From a checkpoint of a small transformer trained on Wikipedia: rotary positions, no biases in attention or MLP.
Each number is 200 + 30 x the weight over its row's rms, rounded and kept within 0 to 999. Layers, rows and columns count from 0. The size before them is the row's rms in percent of the matrix's.

# down: layer 3 MLP down (transposed), 384x192, rms 0.142, rows 369-383, columns 96-191
# gate: layer 3 MLP gate, 384x192, rms 0.16, rows 370-383, columns 96-191
# up: layer 3 MLP up, 384x192, rms 0.155, rows 370-383, columns 96-191
down369,103,259,196,266,160,189,212,182,225,184,216,177,252,154,177,190,219,180,167,178,200,137,226,224,206,152,202,216,183,205,182,196,179,174,147,236,205,223,159,197,190,167,224,143,226,171,218,193,151,167,237,228,190,220,233,222,187,180,207,215,199,189,234,177,159,237,178,174,239,229,213,226,192,161,263,218,225,132,175,214,206,236,162,190,179,150,205,190,165,211,186,183,236,176,174,204,163
gate370,099,148,126,217,215,249,225,168,183,202,143,181,204,199,163,172,225,238,230,185,179,227,256,191,220,209,181,207,166,187,183,189,183,152,190,187,200,223,175,238,178,222,262,199,203,143,205,188,186,214,219,220,202,265,162,212,171,265,161,185,206,150,152,174,262,231,264,158,225,230,200,193,219,240,263,167,196,198,170,134,188,178,160,215,248,222,185,267,145,200,199,215,227,219,214,197,199
up370,094,216,207,205,222,254,176,184,204,210,186,155,224,241,195,209,181,155,207,173,237,244,218,186,194,231,193,201,255,201,152,209,176,197,187,159,173,149,124,208,219,237,202,150,198,204,190,199,230,147,199,185,211,219,209,158,177,228,198,200,232,181,198,276,211,225,186,171,181,191,223,167,275,230,220,205,194,208,202,214,177,213,162,161,178,196,178,202,222,212,222,172,196,191,214,159,250
down370,098,181,159,184,220,225,184,260,236,235,221,252,182,235,235,204,193,222,178,177,173,213,186,237,244,210,248,223,137,223,159,169,172,192,218,195,188,228,191,160,227,217,263,205,197,195,181,240,190,165,170,154,239,207,170,134,190,211,161,159,211,182,197,223,216,164,172,196,195,163,191,138,215,269,185,210,159,201,219,178,226,193,158,180,235,196,170,249,227,194,167,211,224,216,221,258,198
gate371,103,221,241,172,218,162,206,195,127,257,178,196,186,229,200,173,205,226,190,206,203,189,189,157,256,208,193,154,176,211,207,145,220,224,233,228,174,210,223,217,172,198,185,209,225,175,193,223,250,151,186,174,175,259,146,197,209,223,207,196,155,226,193,176,228,176,227,198,205,211,177,168,213,192,209,162,202,190,156,198,161,153,256,165,191,196,237,212,211,206,187,154,201,247,250,211,155
up371,095,170,177,210,183,291,201,217,202,157,249,171,171,170,223,261,195,194,187,215,244,196,210,190,241,181,214,182,167,173,105,163,187,185,182,202,214,221,246,203,233,224,193,223,177,256,236,221,188,212,219,203,208,181,231,184,158,210,205,215,195,167,195,192,177,205,177,265,194,199,122,230,207,157,175,233,260,162,210,223,223,180,204,161,235,225,220,194,219,228,246,209,147,175,188,201,224
down371,103,212,205,182,162,211,237,187,165,214,200,235,167,195,192,141,246,232,263,235,179,178,163,215,222,177,221,127,200,236,251,133,229,228,171,168,229,176,184,127,230,208,190,146,181,227,139,168,273,190,203,184,183,193,178,186,177,178,193,221,166,228,182,208,226,197,226,217,145,187,206,234,201,234,203,171,178,192,201,206,181,248,212,162,246,187,190,195,181,253,253,185,205,188,185,204,156
gate372,091,173,155,222,187,170,171,195,186,188,140,159,220,243,250,231,232,216,246,236,169,232,207,219,199,213,199,247,224,250,161,221,196,223,228,182,203,148,174,195,157,149,186,149,144,195,219,243,258,191,203,170,180,170,155,168,182,151,239,190,233,173,199,202,206,210,261,231,245,169,218,271,145,218,196,177,179,171,179,240,223,202,222,183,212,171,187,190,200,260,233,106,210,187,232,204,230
up372,095,208,211,248,204,234,158,189,270,180,190,232,224,220,151,199,258,216,188,231,217,199,222,282,213,222,184,249,145,210,230,201,193,152,210,241,182,208,190,208,195,191,216,214,215,234,180,213,206,243,190,156,168,192,181,197,224,246,207,228,152,229,168,213,209,154,180,197,199,205,223,206,175,154,185,228,222,225,256,205,171,177,229,185,164,178,214,149,201,176,192,243,258,212,229,174,188
down372,099,208,200,263,201,203,202,201,235,158,194,278,205,216,249,177,208,186,187,134,218,242,153,207,198,228,178,196,212,222,264,219,199,170,239,149,197,159,178,203,179,219,234,159,200,218,197,227,163,127,198,221,216,257,178,201,242,202,232,196,202,175,236,235,199,203,173,143,201,205,221,215,190,201,220,191,192,190,220,232,191,256,223,227,149,207,161,149,198,216,143,181,283,198,186,216,198
gate373,103,199,232,223,236,223,167,185,203,173,158,225,168,204,175,187,203,193,222,200,217,163,245,187,214,187,216,196,215,161,189,186,186,231,215,198,172,163,204,153,217,210,244,218,175,176,154,200,189,251,228,218,205,212,167,202,212,227,178,220,205,197,261,228,200,190,234,98,151,198,239,199,158,232,219,197,216,254,191,219,229,230,163,196,284,212,204,260,188,204,158,215,187,144,184,222,169
up373,103,196,172,219,178,215,248,144,241,217,212,281,229,168,173,217,121,130,198,144,205,208,231,167,263,165,206,218,218,184,261,205,172,162,159,207,160,246,210,198,158,198,231,223,188,161,230,211,224,219,188,185,225,204,220,224,205,192,195,196,212,206,173,164,178,246,192,188,179,134,162,248,188,148,258,205,204,189,174,219,242,259,165,148,210,180,232,256,202,217,224,164,190,203,214,226,221
down373,100,138,191,149,151,180,210,187,198,222,218,123,186,181,216,140,207,189,225,134,192,207,194,240,197,194,215,203,220,220,210,209,211,228,250,232,158,184,184,222,227,209,206,198,217,194,148,212,184,184,235,167,210,201,218,234,238,221,160,183,187,218,178,158,210,253,181,232,145,226,198,216,252,195,208,165,222,193,234,184,153,235,147,198,265,248,199,141,200,207,194,239,168,236,162,99,221
gate374,105,178,189,202,196,185,131,258,173,235,238,211,236,217,172,212,227,197,233,225,134,245,164,225,215,178,243,221,174,172,230,162,200,219,218,196,205,218,199,221,202,213,252,220,163,222,186,212,163,206,193,162,134,224,194,249,153,204,158,242,195,220,180,191,178,142,150,151,205,178,265,176,205,213,213,186,178,188,172,179,252,206,171,241,254,175,226,171,195,172,148,224,244,181,243,131,172
up374,099,219,192,220,255,194,194,211,195,213,202,240,148,225,163,194,157,186,173,237,239,224,199,128,231,152,179,219,201,211,214,194,271,233,202,198,229,200,221,206,212,133,179,232,175,194,228,235,256,150,209,227,242,204,238,221,183,198,237,163,178,182,226,216,177,199,192,185,151,193,175,231,265,222,171,214,156,234,251,140,193,210,186,175,199,153,207,181,198,193,200,158,253,252,240,169,167
down374,105,182,165,197,166,190,171,169,169,200,238,252,197,176,170,221,197,201,269,196,192,224,173,244,252,248,216,207,177,168,121,185,231,205,170,185,202,149,170,184,173,211,228,193,219,195,200,186,238,207,177,167,186,210,133,201,207,212,205,163,243,185,183,213,221,186,161,232,248,272,184,196,210,184,237,155,244,192,215,160,184,167,186,204,216,260,124,232,226,181,208,160,175,196,211,165,226
gate375,094,159,188,159,184,210,181,170,197,167,191,174,182,190,178,179,150,197,162,215,181,204,180,204,245,181,175,152,161,172,220,219,197,198,221,218,185,226,185,251,180,138,191,183,182,246,198,225,186,205,176,170,224,173,229,190,157,247,187,200,224,247,217,212,194,205,248,172,149,211,173,188,218,189,247,288,251,206,199,150,224,132,239,189,205,212,218,166,181,190,187,225,195,206,229,195,177
up375,100,149,211,214,147,190,159,206,170,260,174,174,234,186,232,205,218,242,196,179,148,229,234,191,319,247,189,228,174,202,177,231,156,188,149,201,212,197,190,235,176,204,192,232,184,205,187,231,175,190,204,227,226,206,222,224,206,202,167,223,232,247,213,169,179,259,188,164,190,169,248,236,220,177,172,185,171,210,141,185,158,183,193,133,147,153,187,208,229,209,235,198,170,196,208,242,228
down375,100,138,134,198,235,225,129,203,210,240,246,175,179,172,182,246,178,158,151,169,215,215,160,209,213,209,189,198,230,173,162,210,193,207,168,178,191,203,238,214,156,177,214,215,246,189,180,199,214,223,211,184,263,223,159,200,168,232,238,144,235,210,200,199,237,202,175,224,167,228,195,163,242,279,175,209,242,163,209,206,184,155,176,207,193,220,227,204,201,203,197,243,198,195,186,204,182
gate376,089,202,181,192,238,205,217,173,195,162,202,241,233,183,245,138,201,286,193,217,194,210,188,145,229,224,186,162,147,186,187,181,191,210,276,215,152,225,186,245,183,255,188,182,189,169,145,245,168,220,222,185,220,206,201,226,218,223,184,229,225,216,215,228,179,217,201,216,235,175,159,203,173,159,160,227,204,214,210,236,135,155,278,154,219,174,184,172,195,193,213,152,187,181,249,191,161
up376,093,209,213,173,203,165,154,224,233,232,228,236,201,183,178,205,265,177,206,195,200,168,213,132,181,266,192,176,216,240,171,198,173,189,250,227,187,201,221,220,170,248,157,180,178,205,189,248,190,199,269,142,201,257,211,158,216,224,202,185,188,257,211,199,192,293,164,178,214,228,216,154,202,191,194,203,198,172,159,198,195,204,161,199,215,219,233,220,165,190,170,197,211,156,170,190,203
down376,090,192,197,206,198,195,248,232,171,166,194,149,203,217,212,219,220,180,205,205,189,106,228,180,205,216,204,213,221,231,202,257,228,184,114,183,199,198,213,150,183,226,170,181,238,251,165,228,183,175,240,179,166,166,236,187,218,200,155,167,201,230,178,229,234,215,209,187,217,192,180,192,162,215,204,128,173,193,193,224,169,220,225,182,168,227,172,224,174,179,220,168,200,267,189,239,213
gate377,094,148,175,196,223,247,175,158,151,228,167,177,226,168,167,225,174,195,161,194,179,199,163,198,198,214,239,194,180,180,187,145,197,216,253,170,197,232,188,202,239,261,165,156,221,194,156,211,151,195,192,165,237,198,244,231,181,165,169,203,226,202,190,227,228,247,214,168,204,222,226,198,246,249,182,191,224,169,167,222,194,207,190,169,215,153,231,175,205,150,164,201,183,176,219,211,214
up377,096,193,187,208,172,263,209,213,229,232,259,202,225,181,172,248,231,180,229,191,194,173,207,188,233,142,221,238,203,194,227,210,172,178,211,215,146,234,226,235,211,214,179,227,176,194,223,203,176,214,221,193,177,131,248,162,212,217,246,160,220,218,242,219,224,201,200,218,214,149,254,207,223,216,201,254,210,194,215,225,263,210,200,218,267,254,199,198,212,189,188,169,206,199,227,199,176
down377,097,146,182,135,200,218,231,220,206,184,195,172,235,217,225,177,273,160,216,235,174,235,184,195,231,226,196,159,156,163,181,171,237,166,184,178,177,266,175,195,242,218,206,185,202,199,248,141,211,201,196,234,177,231,207,271,196,168,196,191,202,173,161,220,208,170,176,228,167,301,248,196,233,165,196,129,248,191,228,202,117,214,192,214,197,207,196,182,217,207,217,221,227,179,168,228,157
gate378,085,175,167,212,212,265,192,180,179,218,228,246,186,211,174,186,175,244,120,189,182,219,180,165,155,193,229,183,177,218,177,151,187,169,191,219,182,190,200,218,159,180,175,277,189,283,189,229,203,166,229,189,213,215,211,200,160,202,163,225,202,207,227,183,213,193,143,202,177,199,227,210,157,194,158,190,200,240,198,162,225,238,177,218,221,168,239,216,175,271,241,238,221,212,166,268,185
up378,093,188,228,204,200,168,195,227,189,234,198,206,201,224,183,205,206,166,204,240,205,237,196,159,233,241,171,212,152,189,160,205,258,172,207,187,167,190,204,205,255,206,133,246,250,179,214,210,200,154,254,165,186,130,185,206,191,230,191,184,241,146,185,248,189,158,179,191,193,247,141,216,210,209,179,265,217,185,234,200,233,230,252,180,205,217,195,216,193,217,249,215,166,240,194,149,191
down378,080,291,187,159,206,158,195,204,235,233,214,212,203,174,243,178,162,193,232,224,229,166,149,278,156,189,194,154,171,167,213,184,189,194,216,169,191,193,195,191,167,209,283,229,170,197,205,213,202,230,196,146,228,220,193,234,213,170,206,183,146,244,218,219,245,177,239,213,200,168,254,219,184,219,205,127,226,184,235,230,179,180,203,197,209,166,250,141,190,183,195,260,202,217,165,214,196
gate379,098,255,174,205,203,169,248,246,161,233,180,217,232,196,228,190,269,239,189,206,184,213,245,213,192,156,199,134,173,189,188,181,162,202,223,217,164,215,178,192,216,192,148,183,197,255,197,195,165,232,227,104,177,231,174,190,204,218,210,242,178,193,232,210,219,235,252,185,192,210,184,176,177,194,149,220,191,202,246,165,180,201,233,186,225,159,140,183,160,218,249,219,230,243,196,221,171
up379,096,206,193,188,224,168,237,198,184,186,176,199,273,230,264,234,201,250,162,219,162,255,230,191,217,186,209,233,215,196,223,162,182,247,212,213,216,174,235,105,216,185,123,193,209,201,176,164,164,194,216,221,180,192,235,207,175,182,238,217,168,224,229,243,179,185,190,189,212,127,220,163,182,142,187,183,186,225,239,185,184,225,195,238,242,213,239,158,196,204,203,254,142,176,180,236,154
down379,102,226,234,210,256,185,182,177,217,170,176,193,179,152,166,164,201,158,173,162,196,264,210,178,218,206,237,173,210,199,179,152,179,212,161,150,196,187,238,192,233,211,225,242,231,172,214,229,201,204,193,152,221,172,243,180,178,162,198,177,237,214,221,172,192,140,247,243,193,240,184,224,194,227,230,180,210,239,198,183,203,251,224,171,139,199,214,151,224,219,177,188,184,200,188,234,230
gate380,098,259,224,176,243,150,281,219,202,163,170,233,163,183,190,204,207,162,164,270,197,191,222,186,233,205,227,182,209,149,164,250,199,190,226,224,202,219,217,202,191,203,214,165,204,194,181,152,284,185,176,202,168,206,195,203,204,141,240,200,248,226,182,178,192,184,196,187,155,178,184,234,194,223,233,189,189,181,209,229,244,213,207,231,158,193,225,172,197,207,164,197,211,204,174,161,199
up380,096,186,174,224,199,170,231,257,241,237,185,126,223,257,166,227,230,239,189,173,205,228,199,179,217,169,209,205,150,199,191,201,240,211,159,235,229,240,211,228,149,161,258,188,180,220,186,160,209,227,208,227,213,188,181,225,162,224,205,194,234,196,186,135,190,232,117,204,225,189,242,207,169,225,185,203,169,200,192,240,174,291,203,187,188,127,214,212,195,225,215,219,230,221,171,181,218
down380,100,250,222,194,206,203,203,187,247,191,149,143,169,228,200,189,202,163,192,264,169,240,234,230,133,165,240,149,250,237,236,192,167,250,178,188,273,183,238,210,159,192,207,187,225,205,179,201,235,212,185,227,170,197,154,225,190,177,187,223,182,166,150,184,155,169,182,176,197,203,171,255,205,244,208,178,209,230,179,184,188,180,212,223,207,205,222,222,185,193,219,167,197,258,213,196,229
gate381,096,239,244,205,166,140,194,170,221,155,162,208,145,167,178,191,192,227,236,208,261,192,198,225,204,203,176,209,220,181,249,188,220,172,193,188,218,186,188,173,176,148,190,205,214,154,243,187,164,174,240,161,169,201,138,213,234,181,181,200,162,251,203,219,142,224,218,197,235,216,213,175,207,200,226,165,223,200,193,166,219,229,197,199,265,188,243,155,163,220,169,153,253,280,204,188,148
up381,099,209,185,203,200,247,198,191,152,135,196,204,212,267,173,162,208,149,184,259,196,170,168,215,195,135,245,155,191,185,181,195,186,206,168,196,239,232,260,200,228,248,229,253,217,247,145,196,226,183,193,238,203,184,175,178,224,200,196,255,197,216,212,183,214,228,146,189,231,238,196,222,174,159,178,178,184,232,190,198,175,171,207,209,177,213,193,165,173,192,210,197,178,149,187,162,221
down381,098,153,165,165,179,189,232,171,213,240,161,183,201,227,232,266,174,230,171,182,212,226,208,221,195,194,185,274,207,190,145,216,223,171,210,188,156,218,197,192,221,228,253,147,196,188,205,158,152,190,209,222,147,192,209,219,176,133,223,168,202,193,218,157,151,213,220,190,247,194,176,193,176,283,207,277,152,147,178,190,239,207,228,184,159,192,188,163,189,219,234,242,208,207,166,183,198
gate382,107,225,192,215,162,230,174,197,154,193,212,122,178,148,272,206,200,244,180,211,169,177,210,233,178,199,184,159,184,229,198,199,207,161,197,219,229,193,210,216,161,193,231,179,177,201,222,191,206,215,152,157,212,205,160,196,217,250,208,255,188,192,154,194,231,186,152,241,191,221,228,207,173,237,179,233,181,237,141,166,152,213,138,219,246,150,258,203,240,219,173,182,181,211,204,220,163
up382,102,197,139,171,242,176,204,221,150,187,181,187,202,215,179,246,185,133,211,167,141,190,220,247,179,184,206,152,256,217,242,212,214,216,168,154,179,197,225,253,189,196,235,160,273,172,187,225,213,188,160,173,170,253,194,178,254,196,162,163,252,178,179,205,240,208,225,209,159,160,198,201,138,269,195,173,188,182,171,211,250,218,196,140,194,204,191,217,238,247,203,229,194,177,183,191,183
down382,101,193,216,191,194,209,198,207,237,243,191,215,265,211,179,146,176,166,177,218,255,217,212,173,220,252,242,223,191,148,179,231,198,204,250,221,194,266,249,199,197,160,215,228,257,187,230,198,163,269,211,239,157,171,173,225,181,204,204,164,178,216,197,200,160,178,210,232,190,224,244,156,177,198,208,255,226,199,143,214,211,224,239,188,165,188,199,212,202,223,203,165,207,215,190,117,205
gate383,099,172,209,242,246,226,225,219,223,173,252,195,178,210,194,192,189,266,216,257,125,217,174,228,158,213,210,200,219,197,155,214,233,156,193,189,154,209,241,206,172,186,205,224,200,241,252,195,209,206,159,222,224,199,261,204,196,197,227,229,208,232,158,173,198,232,258,240,236,144,183,217,198,202,225,158,146,231,211,232,166,184,196,252,197,185,223,182,204,176,223,207,172,216,186,240,225
up383,099,220,145,207,163,149,185,214,237,235,238,151,234,190,233,186,209,187,199,153,239,223,171,211,183,187,220,124,178,178,252,201,175,182,226,180,194,209,218,207,171,180,178,165,171,144,194,198,185,205,169,178,227,221,250,205,179,151,218,192,241,232,232,257,182,191,210,208,233,196,195,131,184,185,224,173,199,207,165,179,224,217,183,268,207,207,183,208,239,171,211,184,251,179,162,230,233
down383,104,223,184,215,221,257,215,192,171,188,175,148,240,224,210,185,198,178,222,225,171,161,230,178,203,132,208,164,239,194,216,236,141,213,183,192,202,185,168,155,188,175,210,231,176,176,171,160,174,211,187,209,156,168,199,193,224,202,159,247,185,159,236,184,144,181,223,235,91,221,207,191,159,199,179,158,210,201,231,162,225,177,167,241,222,240,263,216,233,142,223,212,183,188,170,172,194